Weights of a small transformer language model: width 64, skips across layers.
Each number is 500 + 40 x the weight over its row's rms, rounded and kept within 0 to 999. Layers, rows and columns count from 0. Numbers have three digits each. The size before them is the row's rms in percent of the matrix's.

# up: layer 4 MLP up, 256x64, rms 0.286, rows 199-255, columns 0-63
# down: layer 4 MLP down (transposed), 256x64, rms 0.302, rows 199-255, columns 0-63
up199 094:471526488480500423502456499475451507492498559575449468510422499501529465495508428522511496481481485559512459476450518483525493525450428460461523443491522504546565579508430547600457521448518534
down199 096:509538529555515510455491453481509480492532454487515489436520548530533533523421537483524493531449559525504496459485488554464515560570518416528502513532467532539501520508425540454456408570409506
up200 124:513460568448494530510475483509459500533462499508455422476492523524559550495502491551514532456473484518440467464508594464434522469526501530534498448533572510474573489527576494483455440435460575
down200 118:480480515532530392472497472428585486445532502544462457480503570460505540520567457450515451499519529524488544459489471516503458422424508555493511440551466444499443494500488532445480508498530468
up201 092:466476519501430491536507509521508477543504538468499507482422465529542447483462445466509509473469467469354379536522497504524523506530467466498520493506511556534560475511480474600459521527524493
down201 087:519555528576518556464502523518478520559495502483542502524561490585464557502512455553484422435447437455493548543429495435544506479509487471530549521529478526473506457541489560515564522509501435
up202 096:551504467490510516499496546444467449493548558559445460502461539523528449547521463553489560522456500558493418513541593509451492399488469523543518479503523478604506521515520501501534481525523551
down202 097:445463474461508580449547483475468514471506514506537487476568483484536530568486490471482438569514490403507528496494486445515512521569436471478529518403453530477555552458517485477529527476477417
up203 092:511492518463521514503502467450567487474487490545498460544530542537590527469512502490559520471453539510469467465443515411466477480498408490467514479506481519585593535537468540589477528436522509
down203 091:529531484486520499523484519497470549511546451407571551480524534486544474498419498474503535534462421505475537501561513503520511531511517407539542469569468494447512535441473507516459406510472427
up204 101:482532499496512560573509471513469454535536610533491483446471456490494488512424485524548499601512490483392449554431529482417483498529461526514487489484464528537456537515507495554531506476498486
down204 094:499488523448403549472516469575418561495456453561498484498519530455486491463526564546447475482473470502525542541479524520525415563503498490470508517448479497560478556426458554481521477530500452
up205 106:483492499537434524489526403564483510537527587496434493519523465461517526505535453496533500478491460487416457492391550478458508533523433523438444547460544550507503512516501526554524457523503532
down205 116:572517495449500458513542495459526471432558474450507524506532472439494518436511501515451494469470503574513521534507483528502555565501560492535437414547561504424508456537574517560514519454483459
up206 112:452457607456458549509490442504486545449499504526422512517510476487494503462511542553508579416481464533492475473510533484532541531572460520451450427550525555555471536536525517497477487466456521
down206 121:489487502574548469525525467520529538514460533459527520543543617475486420465549484455494557457452479566429430502488513484472479495469541512506540478555488468473489448546495530511402524542483490
up207 110:508459501477534475486480512510547476466459491490473516540487502480438446452530491555569482473486469477465445532531534501488561386518457474488463519490478499598456577467505490469570428452566547
down207 108:438494528462418571430520503508468533490554486523512478525551494497513531499501542525397510517501479572506508566474549510562566529469414465523541449434507433512547524486565479523492477498476503
up208 095:447393471543476494492500536466523460476483570426405511526475416479480514476503502537498519563482436455532499469442538476481548487529510461485491481470601507472497504520555420508532501487467490
down208 091:507486504564477495467477545503476530487465383423449562503497586480459537454478503464487482539429477551491503526544444511549492445523516470479484489517493527407470424454550487480504533504483555
up209 101:572481463513553485547444427539467472551535463486455475495507510446516487549425478565491549537435470504487452434484531492523482539622430480500489516455536477551520490569482502493502471515518517
down209 100:430449519463501522480537529564505523501475500468572533506528486503559448454511524526487506519513541564540513447462474495482477540555620530569517510511461554542461519505540416475515570542544537
up210 095:475503520504464518577575439538506514428526500454502533539531564519544492491504477452517541494547459454466452415495480511441478527529501513453426538492511432534550557508491499612505500463496543
down210 102:485470539508528568469465457447540524503534478486476480457455487548432612513549497626573523545471493478517550556508554490562498570542452525487492529482457524529497473500507505486520519483453499
up211 107:492510590556461500468510488481477486477518485539454494462524531425579532545506475544544633503514527555549516511476504509457520473525487497534480454539472526589554501558542414508490487495495471
down211 118:476512528416497477558489488462529521499466455490455481463483430561522500416476520492503536491523430447459501430476555493471511516512488538484439547519522469451484561480421585534513455509528585
up212 104:541553506473542483477474460515494519488497519473496451488494554561546552431475476483540470456473578531475479465453517500453467554525431470499486442575457486507537518541453591544439412491505546
down212 109:499424453478493490450544510531476475551469504474435487434561457519500498548506478487481502561536452429505556534523493499478486442594563469508558468465482533490465465479549416443570530502502467
up213 104:463425501529462456528579447506437508524477528539492485523462486444495485513538490555470552557575476483518471478479531435526535554522506477520488531481643480575496509549523466525517531484472463
down213 102:515503504545563523445537540544539498478545448425492491412503457541466446469463529515511472475490472516500515507551426541541509488544452455480544472538439459486513467510524535510491478525581620
up214 099:465499545545574505469530455537507473420443454453494465428505480528477477530429500517567506466442530455500482530505513412468500508484453476582515471479444543485513491554435494538503474477519587
down214 082:520524494567545507500558480548543521461520501492473525444542489568529467506416475532436499566506496438562485526498573510457481476518539449526539489480535591472511474512466522440440595491518477
up215 102:452517539486509477527577423479523512455432545502522517503463525529525502458522481527534494456574460512490465479443546342489495496465445506471408531517493455531545504532496534544473489490497492
down215 096:445481526557425499473495482529443522451466454521524500458582506525543476582432510531522564569440502561442490518532486547503553568496503418488523469513469469463488445535498477498521514480490562
up216 093:505468511521473527447502496507524520561487503462486574555494525536517528465494528536486496518434585411477482503481499479574507481554430516552509468571476541499545520465456527493493563577420573
down216 085:407497513567474488506493470528501568574457446546415507505481494463501471449525477462499511489541538453430480549478517507522512478492479585537518486522502504503445506490403440429500455529511430
up217 108:547559499544544525636499504502476538489455547486490531505520563444527502569479473480522458466504509521451478367529518475478490488507415495505465505514490542467520483495515522505506517508561585
down217 094:526502567477553554575472488491466539435384487491489507478548529518538466436429515492533510495545517502525453497576457489486488491448499528522507548501439533483450472539530493428564515463442539
up218 093:496507478464474552494438466501481507404502524480437491512487421438515467540462447559443509531398559468472534480524507478534516541528453460530427495440477527525472535482487512465475482575562493
down218 092:412515512505483484502484493514542534449466499516489452503515460498526447485509534483520559451491556492511588556506525444494453505435502481585530536452572462520446501500595522522469453505595538
up219 093:534434503516414496509520517536538494508444515466543576557544491497443532476545495497474526576486436475499482535506563442521496456512426504503428507513608510511464512462524428505531526461537539
down219 094:472479486490537547480530524570476505516500501464447529492544493585480525493477551400466544468545460522545463527487517541439481478478521473544429454550468527490443554501538471409540462549437472
up220 118:534472534569528457488525518434518548447531496518493499491491493485547540436509498555571480545509615509521483490450529543512495515504433425460496401562445535483476571514495516476487493504441476
down220 142:476446508480499593535484473510489516539447443484440469486522450541493511592545519498521489493472467508429480569483530487585506573562528467445405528516488563489497526504530500454527535504497559
up221 094:472523527478486509500503499418427543562512473515400526438504490463497497478519495546408561536509528459512469499495574516465556493559444503564441449541519524527512481428497503542502459501510573
down221 100:492503481523523462487559393526510467504464500443494468493472516519534478497480484465582473462477505420499468546514467555517390552517520466464456498513446431577499529482451472550534504577485522
up222 094:558424463499493497475420566475471439486513547495502554511456519473480504556422509505449503451492509463503459454572514535558521509521444442457507420537521469574553524442486465504495507475440499
down222 082:473583544539505494478533550464561552508492463601486525486537459506449560483527490527519571518552471477483550496511548518456460491436460547447447559486560432544508454475525431481509513511498481
up223 100:493540544603460547587520483483493458488515512502550483530447429462464485498489512529526497537459441422485482406524538487473510560538486504509436516477504460517529516556469433515490419526535459
down223 101:426502548559440539440533487503463493439553505543445505476506430469537542429590491512492520479541519492514493457497506473599457493495591485556533564541436495505480534517520476488528471509493474
up224 093:497417502430454576539518459550471482505448513481446470539493461513557494508453432526530479507481512462473465468474505488529530538545408464458516466551551555432516481546467553530533471543433487
down224 086:539493473488506502499541504534509500508480479517527489482523545503485506452550441434438415438503526574529560534408475436417480480493544527516585483526546523447501520549496527444451469511492429
up225 091:500535494512504539517496500558492506504496610479517484585497542518470538560480541488505515537518572495511502451383509440525502568505468486500494514568440544555434486544494549502549544558516465
down225 091:431529517502450422596537517557505474491529510489431508527547529439475427532528508520532466447495520522494444522488521545466484484475508452519495496525519506546409515430469423450568462548514491
up226 110:518493497533537522521504535478489445486525523532428535475502519432493541433563536554564572492500496564464462513522578485513477495461489494564434562520482514473474588466545483486501425424461525
down226 120:540455456485566586497520492510449517551603466486505471537516476474524579508552509470502489426509523500571564525467478461538528481501474554495478410433541456508491459520538524524499455497443519
up227 125:581506569548518477528542424518517428431531504504496468526507539511495575524506419588511548496542566534498485437507522546434529401530463502504521532530538531540513518502526483491499473526492527
down227 136:530437502450507538496522525475422520496492538546528443500465424511442427503511460537434521485523492522534556513483528529498517495552432552524588515452567529469428504505588491504504505471531441
up228 113:466472520584560453539538454513554480479534484500491508458556516540530455442439460526574495468535562569540513502431576569484491463532527488552430478557483478511517521488509473527564486524483480
down228 116:458505524568526457507523557461563488417551477509467467394474424516515493417552498531459503522550535507531529509479463526466444390492510487492533477526558476493495518548450497528471499496495547
up229 094:476518500544486556545503473543477534529519523524492442490477495497547562544530439512588513600428568532518458459536560573485491480514463537497469408550515490487469489447484506570508526503510545
down229 096:482490500479466533426501463534497474453453529493466496536524494514476557535440499512486562487462503527477536508529472576555504526537528531501558472456414436583550537520402493481416538554480515
up230 103:489506556572516541498514493505495548479449539427568543538477468513443507481483556497584480473519569496434505492442483542475557544508483531518550448485421496486499495538476543528506464488411581
down230 100:524422606572532546451558450521538445518476488496508479519585564526470501488495526482523444451598466490527472484451523537508536554545481480548496511480486468475510477468533533540538519553456480
up231 108:531445524486528473484556458534502554492542569505454480557472632509489487470542523504541511483448507552410525501419539550428487474500527534469474506503477464578502528546492510457520479511534535
down231 101:473487546482472434482533482477533487484477506539548466404531453425453487535476468487508442550453510480437544514515479479523479504435498443500483540431562476505433527465499503577465526564586502
up232 088:534410524508507560461475534487574504459507504479514458445505564519513523446517531494530553485563470568513474488441527414450436506523497503487481506553512502553569552484470491606495545466482504
down232 092:532558524469518437536483527512488479505454501524496549514547474509527443504426500540493549512481524503418467485602509524536547524391486460610492431513532474510497475519500502451538556486472462
up233 109:528487576523529470513545476395537438467542517506495473475465581497492544496455470571513516528536467475516511452474469452450527447502497478484483424531469515574544454483489438599500469481466507
down233 100:564546519442456530429503494479472455439542528568483457486579481497503501516457458493442456603581495515578478508498493500469477508471499483522542452496500445563484532551491506545493433476473458
up234 094:449484491509435490499536398507486491443483532536455471496523527420512426536447439516536482494457530461441398479488456535534552484469445466440435520515566523498514494526474548525494480506469471
down234 091:592534462499486509560524454522469510519501448520480428493543415500459516555492501478490402425450529478483476489442468509534524561466567428503500480474494560491517448496507542502480422472497457
up235 099:512519480535475503523498464538536449446458615483488466467485578509580482526494547481564536480460477578463494473463505470434492527477549486533522481613529549514514527514456541505446475512536534
down235 101:516467478498570517505548500518468445486486482507482475542485469540458457560418474539513551467487427490515526545561513578499558575471442512479553526496479541538477407499548519500443534426528524
up236 101:540438529551454498523475495491487468517495579372495519444485494508450503490524508464462524576531490459501472508477543488475534527558492416490471480515546467479458467438550429494512464560534568
down236 118:484580539466568540495480503478511573506560410450601517437486486500529485545493470430530456477464527540497471473511502454520514542513508448454515440482467490502500482533471538569434430525513521
up237 081:489537567486389477464481578491616527449509527530550461528531535551550486482496495485484534501507513527496450473485557454464419441514506485540477536561556513498517495503527489557503511432503461
down237 081:604557458416558526506520570456511427514502520491539508501498490496514466526508533503461460486499473476509448507572486536510455481399524503587493446457484466475433464519536507489527499441483441
up238 092:484507564532554506537555546424554461396473516451523502465481580457546470457491515515452501541421512554524450463478569509497520497470497507508501492547466502469541505524532507511445439456504578
down238 090:516505520492523518427462489472498469470543453504535513476525369545500477636518497480451507546554477473516543522574458514541495428517507436494557502480505497480449467488449553532525518485515499
up239 090:573460578559496511486508436486538493440522500510497507481531505505436506495519437560481506582498471524490437460518473502469518518519447551416460494424600476497557478533537479492484513564445481
down239 095:482446506548500529456484475494465535461523527621474489513450391485491530500513478450456577562528475490550537555494463544511486449515528537505571457485483512429473515490574514452496544517524481
up240 109:501473527517480558458517460518461472544452421446447392505538489486524525482457516509550559567479504475493520477448496444437476441481447469483480493500510555478559495545476460443582544499549483
down240 106:529507494511458531534504534475428546497513448523472427524508497493506539488477535507466541570544440539454568476493474505487508466497471458555560488513507425532552472507415563462499516427597445
up241 096:487519482505509534536449449527502554565478539510467475498512538449595525536486513515515505488510510479456444510496600488383458553507428477495432419442476495501499502534519538530463488572507490
down241 105:443557500480509567519516482556450564494429492540520488535519458449522518531507448509529457533482525583469485553547519512518519556514471511480581562532419559530455447542526493462567511481464538
up242 104:568525500526482459597584482447549479447505490539471522513494532477498525512558498634512536520557491435505502493486536490464503445510509503534473505480499520567506453529549413500550485449467491
down242 119:484503441406547462433477504453502502521510497492500462472516507519455474486505461417436464515449542495481538586478466471429507516515477499459597445485572483475519469511525496463456512558515419
up243 117:504527590486453515550530479516560438504554570514460479499491468490489519482521448558497499532492506497532547466476561514543578433592419480514521404514499475550495527503520506503540449519518559
down243 130:511546513422527484550441545526500556410448523508512473495492453478512492529482459483450553497452473529532560461501549435483530439530500496485562540511560471507558548499512557530478450418538439
up244 099:495491472481508479550500523486552470516512487512478479437571478570508484495422447516585455562470531469477474392477539448437514519550416451488480508500500502492493524505476538516559428439536534
down244 101:474558571546527489434538487490469509504491522462477477484511490460409492527521470458491595533537487528510499529464507528459472506543566518567567516457481437540478459586512454502417544551466490
up245 087:415532479504469502579484529467503438486450596487494528488397522475420494487538557499500535517529472470514488491459520424471500458504526481503446510457566499524539434469542450568527514464476514
down245 080:567493553554532555398485502472473481462526431490498474419555501545557509564463471509488503543415503532474453510476539524492517488554509536511534474506461531455517502533595546448524499503460545
up246 111:476514521556490539594431477513543486494458579497490526531451501497552536546498531487577539541505492540471513445463595530497476527498515508496514468488485588578477474499431557537451484485437483
down246 097:480532532599438489468543541561477557499504507480486549542567495531485427551505475482492584468532518491480450515527559593518541520523517481533523501476456506580508467445446493488525445516450535
up247 103:480521520465519461498464451519517486511491486492526420485471518481507447482495489488527509468453578505360468506538495488482505485521467438437469507573589483496519554558504528566515438565500560
down247 099:546538509507529476479510504549503558534545494554459427432573500501502475505482645481488458435481389458500474516463467531438528486515523562483499550509486519479456485486491528492517486509559505
up248 080:514495506561410501470520519468489440499546550518443527493527511430498518497565500588414527536545480499511492477488527564483527455530466489507501523567577525541482524443471469481548564491549577
down248 085:514473472488519511476512425503498503572481527446521446500480491551493504509469513447533560536505488430553452500523502511492429552599505491489451447472513482480522430544437481458537501592407527
up249 084:571474541500535441585496541524530489487585502522476533546485611457570500496525470477568549451518539496508475449493511469546521493478543478513488531526444481502589556471470430471486521480482500
down249 078:519520520451535529433430564482537531522563544540568479509491460517507522466466501535481442544470497515563555489517489446459456526455505453472508450487567412474476528532592517456474459541469463
up250 093:439537584532466521505496467551499514429471527496453517518532511486510452490509533466492517500468489497433485460395563446443469461540494541424537520440624482493520480508482528522502487534507552
down250 103:494529573533558488491475487547485550481493473528462499471486477432512436473549549565495480461450470470409513560487488531538509502517592615457466495544551455475511508504550525507526514489561532
up251 092:506486425450433481552517542490458487525419530500459561488442529428510448547535529458503509474529429511493457514527464476477455551492524453480450474443538460495491485502570419536522457490567468
down251 094:573485578523574586482507555466549489430498510476543480529539417556481489508484465544474529528495471455557551462510516557501535475547419512498526450541495561489483505498463573526499506482507547
up252 101:526465452486531492546510513487570475517502499504450489487501468558505496423494489540474438527510456444457503468469555445524549512506437451474437554514515539469480604463444477488584456515539579
down252 112:492517524539474529434492465490406528455444552494507474547511548439468500546472468463477574471497501588557491489481539550485507533450553513492624462492452477575501496522529459509469497508512469
up253 117:441531526523461519533459450489500492526560534507439481497464507533506488478542425525607490497423531485497478456515507505468538468502418470526539379515547494469532479528468514572550440518474498
down253 120:473485512504510517481602517511494485573459520616517472548468442524498489481492452465522474514492437538552573451501464538450518441477534444534575549555501530470478459530480503450459498493527452
up254 082:477469549501380486553564422574489483474461518483555429548519488464569578515437468505532475464559514528473517489531487496509524474544500481444520536484535472479424512543530547534515502487475506
down254 079:573513451509488525440496523512470504525502556512464437509452499561512541548613470503511513437496525554546471541536565536466469442545481505556546496442499476438500440501484532467446521563515541
up255 100:532477528481466474504495511508495592479447448434490493472496478487507476447480507495507493491481505486389412491503546424490444416573495482527473459554515501504478491474514466454453413541466569
down255 098:451546450523503523530522538547490491456473567524510494557413472457549534542562556435491518456553477497508513467531527550545502499469552413558422519562482522502540480464487502437478464495548473